Part of a small language model's weights.
Size: 10 layers, 2 heads of 64, vocabulary 635, 4.1M parameters.
Each number is 128 + 24 x the weight over its row's rms, rounded and kept within 0 to 255. Layers, rows and columns count from 0. Numbers have three digits each. The size before them is the row's rms in percent of the matrix's.

# layer 5 MLP gate, 640x160, rms 0.0552, rows 0-80, columns 0-79
098:144066091119166119081113111159141125118130145155135135160133100113138161133138124110098147151103160114104116133163127146081135137118102127149171124115169118162124102150164100132111151135111142103167113120150157109109167162121082132155124117
100:151182150134108091133085154159102158107151162158120157135143109136120110108142104179118119111166102112133117082140135135100139146131119155114139125152126111160123125106147072100144124135102129126101176109146137158135153113117132148118168120
085:129141156142176132112115139167105152179161089116082142121080121081136111141171130150093109120119093123135175114130108116125118126154166121150113109130150144141179087117121120123118140143156151120131110129174110081140164116127108104146157145
099:090108113118091131132104141117152116146138154123105135134144119100166079079113143107142120114122127152114104173072116097129159104091122141098155097138118123139151122179125100120095151162218164141101098138162167155106107128126095140095101136
108:097159158157138137120072145147130144155115067136141111102092140135149128135131131162139147105109106120140161150131175117100109134192146160139105119127120140139161145150108146104157111128102121147124117098100143106161176149117101078115126142
102:105147126173104123109148142144129141112111137132161148151099153142160111149120139151097150135089162144125093148124175129120132143153146156122144112150113109129180137106132107150110091126172177103137118105078087149115159118149159154129122107
096:139140138147128137150146114103130164139145152141138104126055126139110177165110104132125136157129124145141167133126124170126141098120128162136096136144138139135128139080116135151109141170080109141161165121139071104144140124124123122156140137
085:147122151145135100110135129140149124174166171118106102118106107088158131148140126150138102119138147103140100148094125125086137121106152154115142130152138086130132133121134162094112154111181131127123146130119136119117117104187098094138117136
098:074140090130123128117096078136169155119097160129148163151174128179144094161125120112133129129060140139093120141139129130116122095115137091081146152133125114093160133146154196140098126087154105118137126100153141166136138117140117125146125087
094:148130176099157159118141126168170096114130147137129145123143138189099137136140105136095116112101118134155118098119113156154151150140171099136129090120123114092140119153129084138152112104126129130163105152121182136119169135194177115091092109
095:133064145173085153116137112143102120095140141135103074136155115091126126141167116139088126147125105102140083134103144121141138099143127153141128108177079107182118133128146111159103122138121145064166122125095113148128077112129101128151141146
108:092140115110124148125169107107161094091126111101130133117139152149160176142153135127132133104122126134110106119155118124160132134167144107155100126120158183093118140111097126119163133119128165122140148147119097142147125132144178122150149111
102:144138106131095138139128091145139111098122142104138148099121092149136126141145101091151086112173118107127087144132060113174152190140168095157107120125143110122112121142144112113118161135126146147112105139103144131131164124131130149157097065
097:157108144085142103136137121114130131119171112142153136146127098102074144148079135094121132149117138173134163150146144145133138125159157152171102126181108087095158117141135114142108109146118149087148153066140151118148147110135150141099152164
097:157112122141136080135113089136152119110121074147119108099147111127136093146138092156100154132131128167154133111113136144145166158152129141156108115116158140118162147126115117124095151146112134152147116110110127134136194134143148107131118113
096:162111125105159055130146156134122119146133065179136124129126115105157131137119106167118082158123114126098120125135098129098135162129159127110147094141161085101126117140141116144138171169158122076126113116170093120132140119112117088125127107
097:133123123153109098122098083163108098108152078174134111112116087166156101116097114148139151172148119126146146192119120182077141135146084128154148126132156134163155123132110165182151107144088098105126114137147100104143102102158093076104150142
095:124137146148145165103148149128138124155111131138094138137119107114091112134093163167107160156101103117095102111137149118098125125170120157091125090133122096138120176158107095111130115109114131123112134123110067096114102112170119169158158180
102:099088113160101155147099101144161125105142116139130114151136119110124104120135114133123139164178116149100091126129128130092125089136160136131137116130145163112149154150145096171118157132108134150142087158120156138137113135167140184104138148
092:140155105167121132154112142098164130136130130089129130148101145153116149128165109152108121145152121124098166113081072133112128105093103149116069159103150119096098167110184163156139140133094142111106139133123122184131153109168130138089137168
105:081153116175131142142112120117181120071123135116117135150124123153132155113091093134108125134144171110109090133117091117148154141120124140132111107117174141101182149119148145090121118127116132170092126117121139140131099148124118138086156134
100:136144159108121102113118186088127184111150106173156132128103096089130116099117108168133094128139121131159141116107122138100142164112123104137135119099154144120178156114095158119182083126165089107156150121155073131131136092119116113139133130
108:170137118102134142139143111121131157119158136106111136110104120091137162160091135095087099121108109133105136129118093151108159137138132132105121119149148148153102106166147117123107116137129161132123146142121117119175126121107139123107161146
104:133072158102132164126111148093149116125166149140109122112119112146111124172112076119149114140140108136116139154146142128162115142157085183137081084104112118141092137142110127154144143120120108099171120128097126107155091100079104164095151150
095:106118122174163091135163128110152149139170103142101110140102069114138102142165098138093122106143138149128161106126178140137111140129090121125127138102157113137127137116142083125145123107097113134116096160123141143136121155149128100124155095
100:173140132145161105126124087148140154129188141136099139143108134175109097153102126164164110157164123113090140116136085160117122082089111128098119170144104052145102118141149115126112095107149132139117112149113151119122138089142130151084091146
101:124097110127099142192121117083123143123144186139119148112085126098141146092111122113098112127128124110177112134146120129094186160116117124130099122103094103099095139169123114131120137114112117104129106161142093142107138141111087126153144162
099:136132143137148158143131172074145109144126124101134094129123164172103112144091139110179094150083189166063129117091069176140135123184139144105140130125124140110152133102115135146148088102119139144093122143117096082139166121133159158091115137
102:090092134155116128117169096088142100128144107126118122098112142153098115119138115108123083101111106156114099157124111118115152129108158116121088161129126119165147109126095134143154109141139160123117146163158099081118150115119157124119132127
100:126157129173157109098083107144122099094133135144098140095140136112125140118132126142164100114147097124105150170125086116127113129129091119121142121195147138168140143163081146119105141101092129148150134117109126107130132139113128121112142124
114:117109123122102080140104073098145107117091094176158161091138133126133157123077146092165115102119134163094124104152092130146109164104133092152150119124114130146126142163140159105106130112131138155118083103154161117138158172143095116139119134
098:092180112096153110152102164125149091123149095134148148156113148094158151116110109129130082135137121143147165153113120118114143127119129114167116144136150123143139164116075157118170115108140093089155154132177104144176152116100143155164168140
108:094120115102118116138119109135173129111139129125117134083077111115169120132138145107077134099079137119114119170135096137116130140103135158126112153139118131114144104091121149149130120132135144121133167151121107137129101151166097099163125122
097:108083163153158131076146114150128124142125093134170151157102111157170144135111147119107110118152157114139150150111143138063120131144132084134146151144099081103109098148092148110150148120123120131119088141154162157129127144120117147105127131
107:107117136072129155101154126133174092120111128122150105117129122120100090133156117095090193133132128162093100147096111134120109110137153130102135097079130120138122110108174139145130124134139121135086120159170141132143156164138096146120144124
092:160126140153088122147137181122087125081099121094161109140104134135095098138119108152127096156162101125119128134101088155147140088125157099121104111124125140142137149107100134131128084109157129145119160104147149142131142142127119143147144151
092:104120106146120140106139172145191100121122168091167156141112164085131132140108108103149122104139169123105098132178105107119078117106133084106127134118087147159120141160120166103126131122151121114147153113138147144160102154144134091142138155
091:124108138160091100156128110139099124125122151155158131105156117158118083163156145107166172100161169177135119095142102147135148146132155162147186133115155093124140117123124119126187116132087167149136116121129138165098099127133152152175099141
096:165147173140132087098104170108105074118157138113135121098072127135132161144136115147132084149183154136108117134114096122126151118167115098160121124118125139130127147171161122104134086105122167095119148153150130136105125120134112096114147154
106:128117141153164093143108132162122124138128079142140113140114134130165077150112156142093139158126115106105131105128119125094132144154141107143124145114129117147130128114127119123157106141117097095127108129144064103158054127122111146114101129
100:109131083116111097133136117120149106094117186079116142139122153147138175086128125165147145125092150113104097135139122107169120173139111087152095122133122148111180140117150126145118122136167093132100122145157168102107159166146108139153179164
108:173097129115100126115134155161167129112104122171151109137142077142174131149101141133099126119157118115122159139118134125118184114188147145131140088118152160117115081094173136140133145152114125075157117113113120116100121132104109100109124131
108:166121127152181097169177136169152141095133172120130074143130139135130146171144141138104128126141142085143130151166095137126121145112128127105101118134150146129124136089181155123139118129087113110127144126098160116105096112151109132102147135
095:147148078144085142166130115148135112142101133113143134142143157136121100152138136093148120137151135145115093135137100108140073100110147134147131110127115107135078128126152152126140134139154102178071071122093150087111124148143114128121099185
098:136082142098126129146116132133141148153189119186158105131140109106104140128103153100145120126141100142128148178074133145157093119159082148152120124112114114155129130148101095117144143093135156143154157124163095112153127084148161161174131149
093:155122114160125138135163115102107130154112123169130164149134147106098157129138119144131083103120165115139133143088086137137082118095125112128096115151123119164079119126111146063089179134164107110119142103165086119115125122104095116115101119
099:105158159134123080158115117132100145118120160134119142130147123083141120108146155110097111129155115142113114120115112088138116108074157093129112118102129171141109121067105142125174145136139133166099139144135131148112109125127056136132153138
111:159082119136117134124158124152080155144153093140154141111092146133102153120094138085122134139174101141153147170132141149117133088127089150188115137128138124113098128141123099109138076123111131095114145093140141116145094127086143111095153162
112:155142128160171181123149073151169100140110104136107156134109141130117163144122105128134154142123166130094139159122171115075093100153150131170136119118115138120140123115106174138128130102100112082121126156121149120118097105154130138094132146
102:153105120114094114117123147113102136139112170115085126079124149134112113103169152116151123096108093079119105105112113096144119141103170146110147174110087129092144091148127085171160095167126133144104144174135111090116170128142120168129136095
099:100098150138110098130103104157134150125082144123157093122119114106191132091102140146095172098091128166113126153113131110116136127178143112149129164124142137099090144160102129126135104175138148153147125117132100136136164123136125125114106135
097:127119148098174161122163141095119139114119151139136094122121124134142122136115114148140071174130112103125170117123131148136143116127137133106105117098160117156108102114130173110088100149159103109164144136110139088134132120119126130096098143
097:118133132132107076067157142124097140126112157122107161117152096137102126080137108175132088162159120134150084122173085111119166118116122139157135155144151113105132118143111128136094146151126115141167127081129139137104145176129135110126144136
089:097164109111156104134092141131163126098149097128129137109134117144134146132120118127130156154110113110166109116146113130149113127089141169099130120116166118108096135108177142099141125109134110148084147088162107153110104173110132131084112133
094:095091125170126122090164111153102146143155089122099124132071149155145145088110112106157094154134117124128119144135134118125142116125119106145086145103127133140121125148105164132119089142138130162130111126119145089170143127099123152125089136
102:162091113102114108094095136107120120147118119102103098116173143087136142138145131115137133156159151140082155119136125137098133142143106087085175135114141137106100084165088106123157130111170112135144064120172094121154138179148121083125091130
097:125122133108157135146163129165100179123168085128139098138118138158107171118136082118145119088132119143137116118138160132155123118172150142137108114139139119130139132166124154120139118196135094121111069127124111088141094124131143131117120166
095:147116157120134141131127106123089117134153139109135146149184122175132140139165155089156103149146138118147155107127137156160147124138152149091122094065093147111122101115184101124102127125109163152122147164082099129154122160134143121101116147
096:177102120093114155106169163126114076113173104115177130156092159105161134140108131163142090154157067123119153149131103160120175160116093102137115131122158129140111102166153103159151104144153140105125104090139134132135140100135128114109174155
096:146127117111105169103139144080098098139149097133140161125097155096113112118178134132172104146181144141141121167113153143154111097125153147160128192106106157128159092168122153123154118114136122153134101167128150109129123094133119148122072164
093:132122157118105128169138102118147109113154146105119136096108139153115142138104150152155128134151103181095128099147093152102083152143116126172123123120140088103108094136118166136104159186173108162161160122122122139117114130130102100105130151
085:151154106137125129108118173143133123120112122131117163134122148134122152139123133106150157129146148114111096095117148109157156147157113092109159144157084080143091155114158168148098092177082136168100178130148144143115153130121160133092084126
090:093178099131120131085159153109131131141072172111115121139163171135161148113165126153130164119075119126124115127146146088086131191125133154140124160121143154138124129149120164151125161148143129134131141174110117137141118137143144142112107078
098:101109148107099120112159087101111147163126174122138115103112130139148104111102119116126111132178100098127102130091149153093158123164119111115103065075107150150132111158121104102139123132127129139116156174113166118123157159133105136136120124
093:122121121099088143145162157114112135128169147142122132125147125080126104130126130091137156144114090143160121101098117132128114128162095128143134119124116112142114140091156085189153159153135105163118135138141174167099093146116087133148145103
103:160122106128142169081158160117123127128136166124159153161098113111119168114138147169130101110151076127156140162126116149100142141125113111080172121129111112161155167086167154115130136109111137102118181084154097095095106145092116105134116170
116:117089104140107165123162109108138125079157092141112117101110153136120137140153181106142086116098114112120126126122185136095174086152111138169098117125089134133140089166121140105160142107108163101142122155115097165166114102151126116091151130
092:134152149130128142158101105117130140133145131164107138144134136099132105148078142138130179156113141156116122112149135155129113126129105155131140127144092098188128138106142091152159128091092174102139104111113157112155158091140165159113106128
098:144107136137101141130143165165120141116128114112133108096116123132105137130121139101123085097166119089113117090068121147106145116152137160128157112103162119114129092125111114105172103131126109135115144114169107088139110120119105104126155104
085:133127159087113146133128097124154146139165126132129115085138100131125152148135099106129125158154129161115090104172133155098126170078113108130118123184109133120092089122097137112099149157128166140161143154110127171123118095102113087123139124
101:105147098070124120103132182129103132136154072143062139140103137081168152107104165101131125136145123146119104105108132133128145170134094143151140148133122144121159148090115098125101138127108162135116130158161099138116168121102159143143133091
103:123134074125059166144158131121107121114122137161115105134146139151134121120104171122105166110128170146155173133123090128107118183129135127132163086143163165118109124139133136114124114122103166099149139125160148150131116127108134111113129083
101:136153116139116139154148143123099122135129137095191106151159147182105128129153092119135118114132105120115078112113148100178149136137134142132080124146163185124140145172132152170124095125159123139126110117128131146164167150154156128126124151
101:110119090132144105105168133111116106125131175127186114129130109135141114107065130129101109128133123147161111144124132078105118111135133129192124113139133145079125124173146125104142091135141109152116096128146125132084178130115120121107178148
103:137143161145118130147118115127135120102150142148127125079116097126139138122065124200125091143165099171107112123112113141131168133112122135185127123165165142108137120131126142149131163155102159130176146112138100168095136152111137099120125161
095:138123124147137112142081097142117114165142100157072112134135156094118105146100144162132138108112114128128150151142143110148102115105141177166106129097100120131130098094125118150137138197081119116124154127111106084140123153168121141128089118
111:129134138150154160106126172108122120146167151151134108110125156109164168152131140076120140091135115114114165147081144117124154109163086161125112125107141189117126087153082157109155119150176115087173096149119092123146148132145179134102138136
094:161087158124114150134137164109112146131178129148097154141141114111094127144111138101152130142159137141144097109137133100089136120132131165117114113164150123093079102131096137176150084137116144146131147145114087143094079154138140097146117157
087:135140110098101143100178113116132130152154122152126144153160167146076111140160161096124150165094100111128166086146110099137121100107097152103137107119138133172157107161151115131116184176104130129105082124145178111118109121128154138156114125
114:150158106129116106127091094134189090136115117159131097138140148147156084133091148143155178147105138115097148128119149108139130158180116076121126092124098144131102091164131120154149153145144114118126125122145152121150119157173120106128119091
111:087128107110117111126122119158184076127110116185070109126136150112173120173110139159096164152087167124119113154142122153123144148151138097133160101100142122137143091116116125135127160161137152109150129120167092138110097158097108132155151102